Weights of a small GPT-style language model, trained from scratch on English Wikipedia.
Training: 379M tokens, 12708 steps.
Each number is 128 + 32 x the weight over the matrix's rms, rounded and kept within 0 to 255. Layers, rows and columns count from 0.

# layer 18 MLP up, 1536x384, rms 0.0791, rows 802-854, columns 128-191
[[138 119 163  95 154 167 124 181 224 142 166 164 177  73 140  81 136 138 130 150 154 108 161 111 112 137 162  62 139  90  94 182 106 111 149 147 113 104 184 116 203  81 196 107 126  81 184 102 141 144 124 132 104 110 134  83 100 150 126 153 163 166 156  69]
 [ 77 132 142 144 154 150 100  70 114 153 153 132 125  84 111  99 134  88 118 133 143 114 207 137 148 165 189 134 111 161  88 167  97 178 134 112 148 196 125 153  87 190 121 119 101  78 120 100 130 138 127 126 125  73 135  96 117 124 145  91 132 103 235 112]
 [104 104 102 113  98 168 139 131  90 108 167 147 132 172 149  90  69 198 124 159  94 117 116 135 173 119 148 139 143 223 141 176 140 140 127 202 121 178 144 169 117  55 164 151 130 117 152 102 126 112 195 121 167  94 151 124 132 118 140 147 122 150 130 116]
 [117  85 117 174 155 148 111 153 142 164 150  98 163 177 127 102 145 145 116 127 199 166  79 140 155  99  60 100 127 149  73 152 143 126  91 121  80  94 104  72 126 134 124 158 126 184 139 145 136  92 112 168 108  95 117 181 160 177  49 139 165 185 172 150]
 [127  97  96  70 136  63 138  86 179 152 160  61 207  72 160 114  59  81 144 134 145  76  92 157 128 117 101  94 134 138 128  40 170 171  99 151 131 139 163 107 108 137 153  89 147 121 106  58 142  90 143 135 138 164 193 130 125 103 161  60 125 147 147 124]
 [128 106 104 169  75 177 162 117 157  59  94 139  79 110 116 117 179 110 174  46  87 143 147 113  76  93 121 109  95 107  90 133 149 189 126 127 151 116  84 129  64 197 160 120  54 196 109  92 180 147 118 113 135 106 138  75 181 124 116  79 122 138 119  50]
 [119 161 135 152 139 143 150  92 185 111 107 181 100 121 221 108 173  66 157  91 144  89  89 205 149 167 133 145 107 111 182 178 127 173 160 121 162 128 193 155 127 161  95 142  95 155 110 227 137 207 141 123 156 106 155 129 154 124  68 110 135 138 160  89]
 [134 121 108 160 116 115 122 160 129 198  58 119  96 113  94 105 122 175 153 134 102 165 112 166 131 101 107 120 177 132 110 125  96 168 184 127 136  97 161  77 151 113 136 130 144 149 127 147  84 140 133 131  77 136 110  96  71  42  90  60 187 197 126  89]
 [122 117 108  54 122  92 126  96 121 105 156 116 164  95 156 116  97 154 172 118 141 164 153 157 152 142 117 117 120 134  95 104 114 155 166 119 111 151 156 129 178  90 126 145  96 172 156 165  93 144 121 158 107 194 186 160 162 174 109 153 153 156 134 147]
 [124 180 127  85  98 156  36  82  95 163 123 163 164 133 140 111 121 197 119  81 106 110  98 113 182 156 130 136  73 149 131  85 155  63  89 122 148 149 143  89 163 133  83  82 102  84 135 138 102 128 161 147 144 149 187  56 164 125 113 101  73  51 158 131]
 [101 125  79  90  85 148 103 119 155 191 156 117 188  53  99 146 102 104 146 131 109 131 182 193 134 111 205 108 155 161 136 128  97 215 169 135 155 187  94  58 214 199 145 163 134 102  82 125 149 127 126 129 119 134 105 119 122 158 156  79 123  90 151 151]
 [130 109 104 116 150 103 131 135 136 110 137 157  95 143 114  78 125 150 142 149 143  96  86  89 112 106 235 169  94  93 129 147  78 108 136 124 137 132 157 155  87 186 210  71 151 115 150 164 153  88 122 111 153 116 190 113 126  65 147 146 170 116 101 102]
 [106 135 140 135 132  92 125 155 181 164 149 121  88 126 148 144 100 138 161  61  94 165  82 148 118 114 155 104 120 121 155 163  93 116 125 153  75 139 188 160 139 181  90 143 134 125 117 142 190 143 118 115  81  66 127 139 104 156 107 120  94 111 101 131]
 [178  49 113 143  95 205 116 117 119 152  95 137  92 165 127  85 119 154 115 103 151 126 123 201 102 149 161 121 136 164 131 128 159 150  93  84  68 175 139 150 180  87 120 146 143 105  87 140 132 120 100 162 134 162 174 114 124  97 161 133  93 139 134  88]
 [ 77 126 102  91 143 164 166 163 170 168 114  55 129 123 123 105  88  61 154 159 186 126 114 152 142 191 127 156 158 114  77 167  94 126 172 145 135 113 150  97 126 105 144 110 160 109  85 118 149 100 109 119 152 166 133 116 122 185  98 180 188 116 139  38]
 [101 107 127  64  78 126 161 132 162 101  87 147 185 105 114  35 117 199 138 135 131 131  70 136 121 114 149  61 147 124 160 145  64  95 116 167 164 109 162 149 146 147 232  72 103 133  87 170 159 164 156 191  81 173 112  60 120 141 151 112  67 126 124  78]
 [120  50 113 117  85 132 134 157 144 141 172 140 119 141 134  82 108 118 130 135  93 112  42 162 132 161 122 112 129 156 100 114 103 109 124 121 156 101 169 107 165 107 132 126  88 151 106 113 145 152 153 140 119 145  77 120 135 171 117 132 101 101 153 157]
 [109 122 133  50 128 121 117 126 111 111  95  99 184 100 139 134  80 144 166 160  99 107 112 163 150 104 225 125  94 165  95 132 135 123 113 118  78 127 104  96 181 148 109  99 114 115 154 104 192  65 121 114 128 137 143  79 125 130 112 132 164  83 154 106]
 [150 128  98 170 120 180 104 120 150 170 182 135 130 125 149 117 102 182 103 116  82 121  70 147 151 123 157 118 101 195  85 144 147 116  87  94 143 103 174 153  63 141 133  96 187  96 151 135 165 148 122 141 131 140 113 159 132 162 124 165 139  83 128  80]
 [146  30 157 104 116 101 146 125 133 109 110 137 178 119 156 127 137 138 119 178 127 159 145 108 110 125 143 140 156 125 121 139  26 136 170 123 183 179 140 148  99 117 155 126 135 158 124 155 213  93 105 164 138 108 121 153 124  64  95 159 204 141 136 124]
 [ 26 130 105 171 132 137  61 112 188 115 135 116  86  67  79 111 168 153  96 136 111  69 149 111  85 117 207 132  86  65 141 140  94 150 159 197 107 236 148 138 150 118  97 171 119  99 148 144 147 139 189 156 197 184 107 150 123 160 138 104  30  68 213 100]
 [ 73 115  96 147 174 174 135 122 138 104 135 131 149 116 140 153 109  94 174  94 111 145 129 164 129 126 185 146 102 142 140 141 119 121  80 128 123 111 126 139 121 187 118 158 139 150 116 169 183 105 160  69 115 117 106 151  93 143  94  90  68 179 141 103]
 [105  68  72 101  81 146 134 117 107 165 167 128 109 164  79 152 177 125 190 152  68  85 102 178 184 148 147 125 130 106 177 164  95 164 153 190 175 115 112 145 177 172 117 123 138 131 136 113  77 150 169 146  94 121 101 147 177 162 134 139 134 139 120 121]
 [105  70  76 131 132 147 136 139 106 118 121  83 159 135 159  92 142  99 132 101 135 122 137  92 159  84 152  96  22 115 151 144 112 149 109 114 118 126 117 103  93 195 172 123  54 142 120 104 137 174 135 155 149 140 143 118 182 104 160  95 134 132  95 132]
 [110 124 119 124 136 134 122 135 134 132 138 124 147 139 125 119 127 141 133 129 122 122 131 139 125 126 135 129 123 138 137 165 115 105 125 150 130 143 141 131 134 139 124 119 120 131 137 124 134 145 122 127 133 128 131 121 140 107 122 134 120 129 146 120]
 [150  90 154 122  85 132 145 119 182 169 140  83 169 111 163  91  94 117 206  63  98  94  82 201 183 144 202 118  97 154 138 111  73 152 143  67  71 140 197 172 144 147 140 108 111 136 179 112 137 142 102 151 142 113 131 116 122 135 150 122 101 126  92  71]
 [163 126 180 142 105 159 166 108  80 103 120  88 116 123 151  23 155 148 140 194 155  97  89 155 195  97 127  74 101 159 112  96 163 156  97 136 130 102 201 119 197 112 100  75 118 149 125  63 139 110 190  97 159 123  60 143 146 161 118 162 116   4 158 122]
 [163 143 137 122 104 120 171 126 127  85 161 114 172 151 153 121 137 107 103 106 147 122 142 186 144 132 168  97 111 128 155  91 139  93 131 149  89 111 115 130 127 153 141 170 174  84 190 143 137  41 148 150 176 100 138  89  83 153 135 149 158 117 183 109]
 [ 92 100 108  95  79 134 163 120 158 167 149 128  96 115 124 149 109 154 150 123 131 174 147  82 132 135 120 105 138 125  31 150  76 108  97 160 101  52  95 157 131  99 167 100 109 112  85 164 172 194 129 133  88 135 159 146 112 102 170 167 142 175 112 124]
 [157 111 126 127 188 139  69  98 209  67 160 102 145 111 207 134 142 118 160 131  86  82  66 140 176 110 184  89 118 119 160 110 157 144 147  99 138  62 134 127 128 147  93 115  92  61 171  96 160 167 150 164 145 197 122 128 115 127 124 170 156 170 169 111]
 [137 100 124  99  90 147  79  87 191 136 105  81 124  82 127 137 104  99 112 111 176  71 141 106 143 129 135 147 117 144 106 159 112 140 225 178 142  96  86 138  95 208 184 112 151 121  81 164 127 150 157  87 106 134 142 118 143 144 119 124 136 163 123  87]
 [183 153 122 147 109 109 129 136  61 128  82 107 117 107 146 135  92 147 146  46 125 117 109 135  91  52 166  95 109 155 119 113  98 165 179 103 115 127 178  98 119 179 109 107 122 150 106  89 113 216  71 128 144 126  97  90 195 146 169 139 136 101 187 132]
 [122  97 134 116 127 148 137 148 115 144 121 126 133 121 124 123  95 146 130 147 126 129 142 123 147 131 137 113 144 116 162 130 101  94 131 137 120 136 121 158 142 151 141 139 122 135 147 138 131 130 133 143 131 152 147 107 138 126 126 143 144 110 147 114]
 [ 39  85 134 140 129 121 140 144 126 140 176 126 126 115 117  91 110  92 111 106 138 175 154 158 103 136 113 116 139 121 115 148  77 144 155 179  76 171 102 135 157 122 121 110 123 126 114 123 139 109 101 132 110  70 162 164  80 118 127 155 140 128 110 152]
 [140 158  97 152 160 172 160 148 122 140 163 129 127 162 108 103  53 182 118 155 148 134 130  72 157 121 124 107 120 178  96 113 127 120 140 183 168 131 156  66 180 113 130 165 105 118 140  94 160 113 143 166 157 109 100 118 136  97 162 115 201 127 138 104]
 [116 107 123 133 130 131 121 139 130 127 118 130 150 142 135 157 136 167 155 121 135 127 129 125 144 126 132 130 127 135 124 123 131 128 135 129 132 129 133 143 137 153 132 147 128 125 160 117 126 138 135 152 126 123 133 127 150 100 140 123 130 108 134 105]
 [ 66 129 128 126 181 126 106 111  94 130 152  81 223 103  88 125 145 148 145  78 115 125 139 130 170  94 136 133 167 130 112 125 130 101 129 170 133 195 144 149 138 110 120 143  84  94 169 132 141 117 118 117  96 138 158  86 216 135 102 123 101 141 112 182]
 [158 141 171 100  74 123  97  94 111 137  90 147 162 156 190  74 127 146 103 142 123  80 157 163 131 124 107 115  67 144 140 132 102 137 104 150 126 134 170 136 145 109 186 156 124 110 207  75 144 137 169 116  79 174 182  75 142 145 161 108 161 111 150 155]
 [116 126 112 122 111 131 122 127 144 142 144 125 142 128 127 110 120 136 139 120 111 119 123 130 128 132 149 147 108 122 116 139 121 113 134 146 123 128 126 145 139 148 127 133 117 122 149 138 133 117 132 141 139 135 132 120 138 121 133 133 121 123 135 128]
 [100 179 120 111  68 195 162 110 114 134 149  87 160 103 168 150  92 140 126  56  76 116 122 165 165 154 142 108 164 129 179 137  75 112 144 137  95 169 166 114 141 193 127  63 124 123 124  79 196 154 104 140 158 108 100 139 130 103 157 132 118 101 103 124]
 [102 140  91 120 115  98 120  84 139 112 163 156 166 166 126 100 138 126 146 139  93 149  92 117  67 166 156 115 129 137 172 178 175  75 125 171 165 201 113 162 179 141  96 153 113  83 160  99  92 130 118 103 141 113 103 115 145 123 135 118 127  72 123 152]
 [158  81 170 135 129 116 115 147 133 147  99 109 153 138 123 106  79 150 115 107 149 171  71 107 137 115 166 125 127 133 123 131 171 117 114 128  67 173 119 110 149 147 137  62 128 158 129 130 106 107 163 141 102 172 161 119 120  68 154  91  74 104 155  87]
 [ 61 136 112  66 125  90 134 135 145 139 147 122 132 123 155 109  85 115  79 171 115 142  99 148 113 119 119 124  92 150 135 176  98 127 173 154 130 126 154  90 167 106 151 104 119  55 127  91 117 115 149 115 116  98 140  89 165 111 148 113 146 138 118  95]
 [114  73 187 106 104 150 111 148 121 114 145 127 141 122 105 109 215 149 190 154  25 108 114 102 142 153 122  92  66 130 104 147 133 185  96 157 146  96 100 136 136 136  86 146 141  61 164 120 111 164 146  79 133 130 134 123 156 165 182 128 150 192 119 149]
 [112  84 172  94 101 162  87 127 113  81 121 104 150  77 159 102  89 129 161 173  96 168 142 137 171  67 133 154 109 134  93 167 122 167 139 107  87 142 118 140  96 193 187 142  96 210 173 103 119 172 203 156 119 142 143 110 136 122 104  71 108 137 176  51]
 [ 92 142 154 125 155  95 110 155 125 103  91 150  58 156 141  69 129 126 153 171 133 119 105 112 115 102 190  64 160 108 163 110  59 178  85 103 137  94 197 106 118 171 139 112  71 100 106 157 141 153 169 137 115  89 110  82 141 122 126 197 148  58 166  83]
 [ 55 157 142 130 160 143 151 132 158 130 126  79 114 179 118 152  88 149 172 116 123  99  97 178 115 161 108 106 166  68 116 156 132  95 106 143 123  77  90 153 112 121 116 104 143  85 113 154 188 129 157  92 157 160 121  98 165 145  91 115  80 163 104  73]
 [143 141 126 124 173 118  98  96 131 144 167  93  97 158 145 126 106 128  99  93 136 151 159 118 149 124 146 101  34 155 156 208 127 141  81 123 128 161 150 134 109 136 150 126 112  92 166 147 150 182 143 167 155 168  67 125 123 107 162 147 139 139 134 115]
 [130 126 135 108  98 107 103 179 114 111 177 140 122 108 114 136  67 175 174 146 174 180  79 137 122 114 147  91 152 141 132 141 150 157 164 117 149 158 137 174 130 174 153  90 104 149 157  97 169 141 170  99 100 102 130 119 115 108 100  89 160 155 205 107]
 [137 114 130 102 116 185 128 134 148 139 114 156 127 109 150 126  99 164 133 140 108 183 142 132 161 115 133 106 162 111 111 145  59 131  82 134 155 111 163 142  67 172 159  85 147 114  86 124 118  91 159 187 136 150 155 161 127  87 158  89 157 103 160 111]
 [108 107 146 123  74 171 132 150 128 136 120 104  86 140 172 128 152 172 136 114 112 125  59 129 155 142 112 143 111 119 120 122 113 160 158 147 169 166 206 198 135  95 116 130 133 113 111 131 209 148 100 138 143  81 143 142 125  86 147 126 117 138 159 123]
 [113 142 147  90 138 158  87 107 138 120 194 155 172 180 121 117 116 135 136 172 120 116 129  58 121 105 172 141  86 121 130 137  87 110 163 179 118 117 179 144 156 111 212 129 120 141 138 113 118  91 163 178 138 121 135  74 182 135 160  72 164 114 169  90]
 [ 28 104  65  97 106 233 131 167 172 179  77 161 100 120 161  93 151 141 116 123 118 172 115 139  71 158 103 110 183 145 118 180  59  66 170 109 163 135 194  82 148 159 175 103  76 166 108  57 114 134 148 136 129 128 149 147 200  54  85 110 147 124 146  91]]
# layer 18 MLP down (transposed), 1536x384, rms 0.0731, rows 802-853, columns 128-191
[[150 123 156 105 144  92 138 173 152 175 148 123 142 115  99 111 175 119 113 133 199  88 118 207 138 154  44 167 118  97  93 174 102  97 160 154 128  61 222 136 133 156 185 123 146 196 187 164  44 146 140  86  92  94 116 156 163 183 104 171  93 143 124 131]
 [136 101 164 179 196 107  92 165 188 121 152 107 114 215 211 172 179 153  82 109 142 157 127  98 168 139 130 131 148 127 191  67 145 107 112 108 134 137 161 113 145  56 136 143 122 128 158 140 166 189  94 154 135 146 163 151 155 135  68 153 104 115 206  59]
 [160 123 166 151  86 143 112 156 140 113 115  79 143 175  95 151 140 121 121 139 136  93 172 108 109 173 114 115 156 144 120 165 125 139  86 108 155  63  80 113 133 111 111 130 111  95 113 167  72  72 180 105 145 138 129  79 178 131 136  95 189 170 141 170]
 [148 170 162 110 123 115 129 142  96 112 103 141 144  94 122 108  98 149 140 133  84  64 180 130 102 119 187 192 114  83 143 148 156 129 190 129 188 133 163 145 110 161 134  67 133  51 117  84 148 184 159 110 132 196 101  82 153  86 177 173  62  93 108 153]
 [162 125 120  99 123  96  42 135 131 133 101  81 143 116 172  65 129 107 109 208 144 134  72 123 119 100  83 107 171 111 119 137 128 160  67 137  86  80 145  95  95 123 164 160 190  60 155 107 111 119  83 126 105 147 103 128 118 181 177 133 105 152  87  99]
 [201  88 133  77  97 165 121  81 165  93 103  56  54 208 107 120 194  77 147  97 124 133 141  90 102  58  70 158 151 126  91 206 128 169  84 143  87 131  72 141 124 131 122 128 161 143  93 132 104 100 128 152 202 156 105  93 153 160 126 101 124 187 141  95]
 [145 114 110 141 129 149 170 113 136 111 178 150  93 136 129 131 112  26 144  84 112 156 151 109 151 137 155 145  62 135 136 141 150 125 144 146 174 161 121  98 139 194  79 187 150 170 107 159 154 120 174 132  87 126 145  68 131 164 136  91 123 186 205 110]
 [146 107 172 209 156 118 123 166 111 161 115 200 110 171 107 136 111 108  94 174 109 118 137 167 174 125 133 102 133 130 142 177  88  90 100 161  82 153 112  90  35  96 144 163 197 124 173  79 128 176 181 152 163 148 156 106 133 121 122 126 148 181 115 127]
 [131 177 110 188 123  98 150 166 178 154 116 182  70 177 138 153 210  90 128 187 124 161 144  83 105 146 127 119 158 142 126 147 149 131 125 100 155 101 122 147 101  95 123  88 151 161 114 119 101 119  88 138 141  88 150 107 101 118 103 174 128 124  79 163]
 [136 169 117 215 148 146 113 149 200  98  65 113  65 137 150 135 114 198 115  95 117 151 131 162 159 156 142 127 157  77 141 132 123 170 156 131 141 157 196  89 111 168  81 139 109  98 108 128 149 173 125 153 148 115  67  78 155 154 128 176  79 104 142 184]
 [136 113 106 136 162 110 108 119 103 222 133 172 162 136 128 116  98 107 111 117 163 144 125 173 133 128 156 156 159  86  93 156 104 118 155 174  99 119  85  75  93 111 146 110  74 146 137 144 130  87  74 160 104 159 152 115 132 202 164 172  98 115 127 129]
 [136 115 167 114 175 114 199 137 103  67 120 129 222 124 138  84  88 182 107 111 122 133 211 111 105 131  79 179 155 148 132 122 126  97  85 127 135 124 105 142  73  81 106  94 147 142  88 161 149 128  97 128 119 167 126 172 108 114 132 183  96 168 137 129]
 [143  75 178 143 140 160 148 125 144 115 145 148  97 133 139  93 107 143 125 118 134 113 120 129 111 123 125 102 103 113 111 163 106 142 140 108  81 201 122  74 160 105  72 196  72 124  89 154 101  72  79 181 165 182 137 167 160 145 155 126 105  99 146 144]
 [139  93 114  92 130 121 161 109 145 153  87 140 132 166  96 101 104  99 127 160  96 133 141 150 142 122 134 132  94 106 157  92 135 102 125 105 115 128 111  84 118 155 111 136 191 147 109 126 100 132  97 167 114 142 108 145 135 130 138 110 124 136  67 151]
 [117 122 122 143 129 162 154 137 113 136 173 114 181 155 130  90 192  74  81 152 109 121 113  85 134 174 155 186 109 164 137 127 137  57 162 179 143 146 172 153  80 139  95 166 147 153 141 123 117  91 197 117  46 126 165  62 141 130  98 117 127  63  70 112]
 [ 80  96 195 156  38 151 181 135 191  98 171 143 101 128 126 121 141 140 126 178 104 138 119 163 109  13 142 177 128  96 157  90 208 132 154 147 125  50 122 126  83 112 140 110 167 137 120 164  90 103 231 141  38 160 161 153 182 185 189 181 118 102 107  97]
 [ 98 120 143 146 119  99 148 119 112 132 122 149 104 103 155 130 149 165 103 137 101 174 152  79 135 146 145 143  54 118 122  97 142 141  83  79 123 104 173 125 120 137  71 140 130 106 190  86  98  78 177 137 104 165 171 142  96 143 132 113 104 112 152 156]
 [101 111  77  97 101 133 170 145 183 126  94 100 137 146  68 109 175 154 105  79  95 123  76 150  95 122 130 128 114 186 161  92 121 156 120 162  79 100 121  65 127  70 121 136 115 145 111 132 118 188 138 152 117 124 166  89 159 146 107 108 197  88 144 151]
 [184 171 121 109 178 128 130 149 119 110  95 124 192 127 143 143 162 144  81 116 175 111 151 145 151  87  95 108  32  90 153 114 104 112 125 138 148 164 155 137 145 167 134  70 163 150  85  98  73 106 174 131 161 147 128 127 144 148 162 121 120 131 124 110]
 [190  98 149  97 143 158 145 143  95 125 130 131 127 136 146 141  80  67 160 143 126 178 140 142 135  90  45 191 146 107 136  64 165  98 155 142  49 131 130 178 136 141 149 201 110 134 175 108 162 100 101 170 100  61 119 120 107 201  48 173 123 141 104 136]
 [108 118  83 178 138 130 107 158 152 176 155 122 148 127 131 152  92 175 124 152 156  91 155 178 113 104 176 167 112 134 163 129 161 130 137 166 101 108  83 114  90 186 125 196  97 129  96 114  80 184  75 122 187 130  67  84 171 124 139 162  85 116  95 122]
 [156 128 149 129 118  62 136 147 123  74 122 142  94 129 164 109 146 134 126 101 155  82 118 167 122 101 145  70 113  91 130 169  89 140 144 189 106 113 134 168 101 137 154  63 112 108 115 164  95 147 147 147  71 132 214 112 116  76 136 172 109 107 172 128]
 [182 101 122 164 113 126 159 112  81 146 158  99 153  87 204 115 148  61  98  90 141 109  51 146 150 134  85 179 160 115 123 123 130  75 131 110 139 176  70  85 105 108 140 164 118 167 105 165  90 125 108 155  87 105 136 177 123 126 160 135 109 152 108 108]
 [103  87 117 131 116 157 172  94  60 150 131 103 119 184  44 175 153 234 136  95 140 137 162 116 102 151 159 102 132  85 137 146 111 179 134 130 116 162 154 132 113  68 133 205  95 120 201 115  33 179 127 127 102 132 142 180 184  61 164  91  76  93  84  90]
 [126 127 106 125 138 126 120 134 133 134 125 125 123 129 110 125 122 122 121 129 134 135 131 124 136 144 128 122 112 130 127 122 127 113 123 130 137 126 122 125 126 116 119 126 122 134 129 128 137 114 123 128 122 128 140 127 129 126 126 132 135 124 119 122]
 [ 92 124 151 144  91 160 112 117  98 139 111  48 120 163 147 116 174  94 111 137 139 152 123 125  85 164  78 126 148 113 110 114  73 110 153  87 110 135 182 132 105 106 190 157 113 139 103 136  60 151 148 203  80 136  77 143  83 188 142 118 155 103  93 142]
 [171 102 158 131  57 175 122  99  75 131 114 157 162 161 138 130 125 197 180 190 143 112 187 124 201 128  81 166 131 157  95 103 173 130 113 114 103  86 136 128 105 113 150  78 137 193 143 141  91 117 111 156 108 131 117 125  99 104 128 171 186 174  98  88]
 [116 131  84 111 142 175 133 148 103 165  87 120 156 115 111 134 146 110 180 137  87  91 105  70  98 122 151 186 148 126  97 144 109 151 121 122 129  99 143 137 179 106 154  82 118 149 128 132 105 195 129 124 107 122 107 130 129 112 121 101 147  83  96 129]
 [184  98 144 180  99 140 165  46 123 186 123  87 120 132 186 190 139 190 164 153 110 168  62 138 100 168 113 170 118 104 106 126 112  97  69 153 140 116 110 104  99 148 137  92  88 150 146 122 183 121  59 100  98  99 139 131 132 103 163  63 102 117 116 136]
 [158 141 119 143 167  87 142 153 108 138  98  68 112 195 113 111 165 141 124 116 171 104  89 102 152 118  70 218 105 152 177 174 164  96 147  84  71 105 166 170 154 175  67 191 216  51 114 173  99 164 110  93 149 157  74 161 113  97 105 188 154 139  52  81]
 [113 112 106 255 111 130  77 160 129 105 158 190 101 168 148 123 192 132 101 117 148 180 145 143  63 106 109 116  40 125 119 117 101 126 106 115  80 109 154 136 122 114 148 138 152 197 151 110 131 150 118  64 108 123 160  95 126 115 103  98 161  58 167 167]
 [130  89 103 132 129 179  99  96 136 161  84 207  95  95 156  62 136  90  92 163 187 185 153 145  90 152 198 139 158 175 187 163 140 156  99 142 110 109 218 159 164 147 135 103  84 112 150  39 105 156 131 133 126 116 143 151 139 152 135 136 150 110 178  95]
 [113 115 107 162  95 118 129 154 128 118 116 137 127 128 125 143 155 135 133 119 136 129 118 137 137 123 135 125 112 119 129 134 105 135 132 144 141 138 122 127 133 140 132 140 117 127 133 128 127 118 121 113 115 135 133 138 113 136 121 124  88 109 136 143]
 [ 36  92 144 147  59 102 140 152 176 131 129 112 145 114 122 143 114 183 127  80 109 121 152 113 119  94  76 186 125 116 110 158 142 128 149 107 118 128  88  97  94  81 136 103 125 149 180 106  92 101  98 121 157 101  90 172 149 100 153 170 127 118 132 163]
 [ 92 107  96 135 177 121  85 133 130 132  92 160  78 157 109 177 145 117 129 100  67 158 104 147 158  80 172  95 132 149 154 152 145 156 119 118 159  76 125  98 160  90  95 143 116 135 131 125 157 116 143 173 134 104 110 149 169 119  90 106 193 142  87 103]
 [135 137 128 128 129 112 112 142 112 102 125 128 140 144 126  96 142 120 127 100 137 114 121 124 127 140 121 149 137 134 109 128 124 129 120 117 149 140 109 127 116 126 121 112 138 146 162 119 117 124 121 118 143 119 132 139 132 135 129 125 119 145 138 138]
 [150 137 177 121 131 117 156 130 161 154 110 157 143 143 146 115 109  97 114 110 111 139  96 201 138 127 163  89 123 141 131 113 126 135 173 102 112 141  81 117  99 114  73 118 149 138 146 124 131 172 146 109 140 175 169 129  68  78 159 143 100 110 166 143]
 [117  46 112 142 119 184 125 143  95 181 130 182 104 161 100 128 194  94 152 144 124  96 106 104 168 111 145  99 139  87 119 136  86  78 114 156 114 127 139 144 163 160  89 114 135 127 137  97 152 135 110 114 136 110 111 116 145 160 126 170 145 169 104 123]
 [142 136 101 118 129 132 120 147 115 124 116 135 125 104 138 135 129 127 128 139 123 113 119 126 128 113 130 140 131 137 119 119 153 133 142 128 115 119 124 131 112 139 133 143 124 123 130 129 125 148 110 135 126 133 124 137 124 131 120 116 128 144 116 134]
 [100 121 172 173  67 144 182  77 119 146 149  97 199 119 166 134 120  94 114 141 133  76 106 127 114 138 168 137  94 125 132 117 159 161 189  76 117  99 175 175  73 164 140 140 104  69 111  82 178 168 159  88 162 121  66 119  61  90 169  64 114 118 112 112]
 [124  98 121 138 115 139 178  80 126 136 134 198 109 117  49 139 123 159 179 106 135 202 135 215  97 134  75 111 166 103 171 151 125 147 141 110 100 166 187 130 163 116 105 213 175  93  92 120 114  86 108 115 135 123 141 131 148  75 166 195 114 116 110 117]
 [135 112  95 146 182 110 122  87 111  86  74 121 117 178 188 125 102  90 126 135 115 136 123 111 114 113 174 128 143 161 139 109 166 126  83 145 135  78 123 169 162 172 165 133 124 202 149 120 134 168 136 106 133 135 110 115 111  88 140 179 102 128  88  98]
 [184 162 150 198 124  65 110 126  73 147 142 126 113 107 141 110 121 131  93 121  97 172 127 113 176  70 111 119 152 140 121 126 237 171 129 165  87  99  70  83 135 123 120 134  96 121 156 131 102 115 142 127 113  69 108 126 143 141 109 145 110 155  96  77]
 [139 122 106 138 142 140 155 163 140 130 112 169 137 163 117 152 157 117 142  85 137 124 115 138  71  85 167 144 117 133 180 164 110  90  87 125 161 173 140  90 159 190 113 109 159 103 132 166 135  83 121  75  91  97 130 164 180 101 169 139  96 132 153 144]
 [145 190 138 129 118 170 150 192  92 176 178  72 164 168 167  91 153 126 156 137 117 166 121 128 155  94 105  69 139  91  51 123 154 126 134 141 138  96  90 123  97 138 192 149 186 134 133 126 124 123 153  75 161 145  76 152 101 115 149 121  87 180 120 111]
 [123 133 161 156 128 153 165 123 162 159 152 101 121 138 152 127 126  64 159  66 118 183 118 114  98 138 121  84 128 143  93  71 184 104 144  59 182  96 118 125 138 135  90 177 130  85 167  35 104 130 148  92 117 147  93 125 183  74 119 130 156 156 144 181]
 [ 85 134 139 156 128 124  50 132 154 183 101  74  99 181 132 192 166 125 128 149 152 161 105 112 140  91 108 142 173  93 126 116 125  65 162 137 143 156  58 119 146 179 133  95 123 158  86 154 126  90 138 118 118 156 118 127 122 139  94 154 152  96 142  99]
 [201 126 112 140 101 107 192 142 143 141 147 137 147 112 136 121 171  67 127 168 101 136 143  91  88  87 116 155 156 143  43 131 175 141 105  74 147 153  65 124 154 172 175 139 150 170 120 121 132  97 129  37 179 168 141 178 112 138 106 110  91 145  43 112]
 [136 101 141 142 129 180 153 144 133 158 112 158 151 133 159 151 177 110 125 101  75 175 126 137 149 119  71 154 152 144 148 129 146  92  88 145 130 126  82  96  87  61 151 119 151 107 135 126 145 122 130 182 120 144 121 158 160 114 122 140 140 156 124 217]
 [178  43 139 106 122 149 118 147  95  60 119 143 107 187  66 170 173 153  76 101 120 144 141 160 126 125 154  96 156 128  56  94 101  75 130 133 150  63 132 124 133  60  91 146 168 172 101 123  69 175 167  89 129 133  93 132 106 153 133 145 161 128  75  93]
 [155 183 136 113 130 114 146 196  77 144 104 146 164 148 138 139 123 169 164 109 160 163 120  62 140 109  83 124  72 143 112  89 114 138 146 130 187  99 142 159 195  99 168 147  89 152  87 108 218  85 113 109 142 107  98 137 141 100 175  68  91 136 102 163]
 [146 127 115 162 135 126 104 107 101 128 112 139 135 120  90 111 195  91 133 110 133  87 126 135 126 122 118 150 137 115 134 172 123  77 116 134  95 134 126 119 138 144 145 116 158 128 154 148 139 136 118 138 163 156 149 141 179 127 114 137 133 101 120 134]]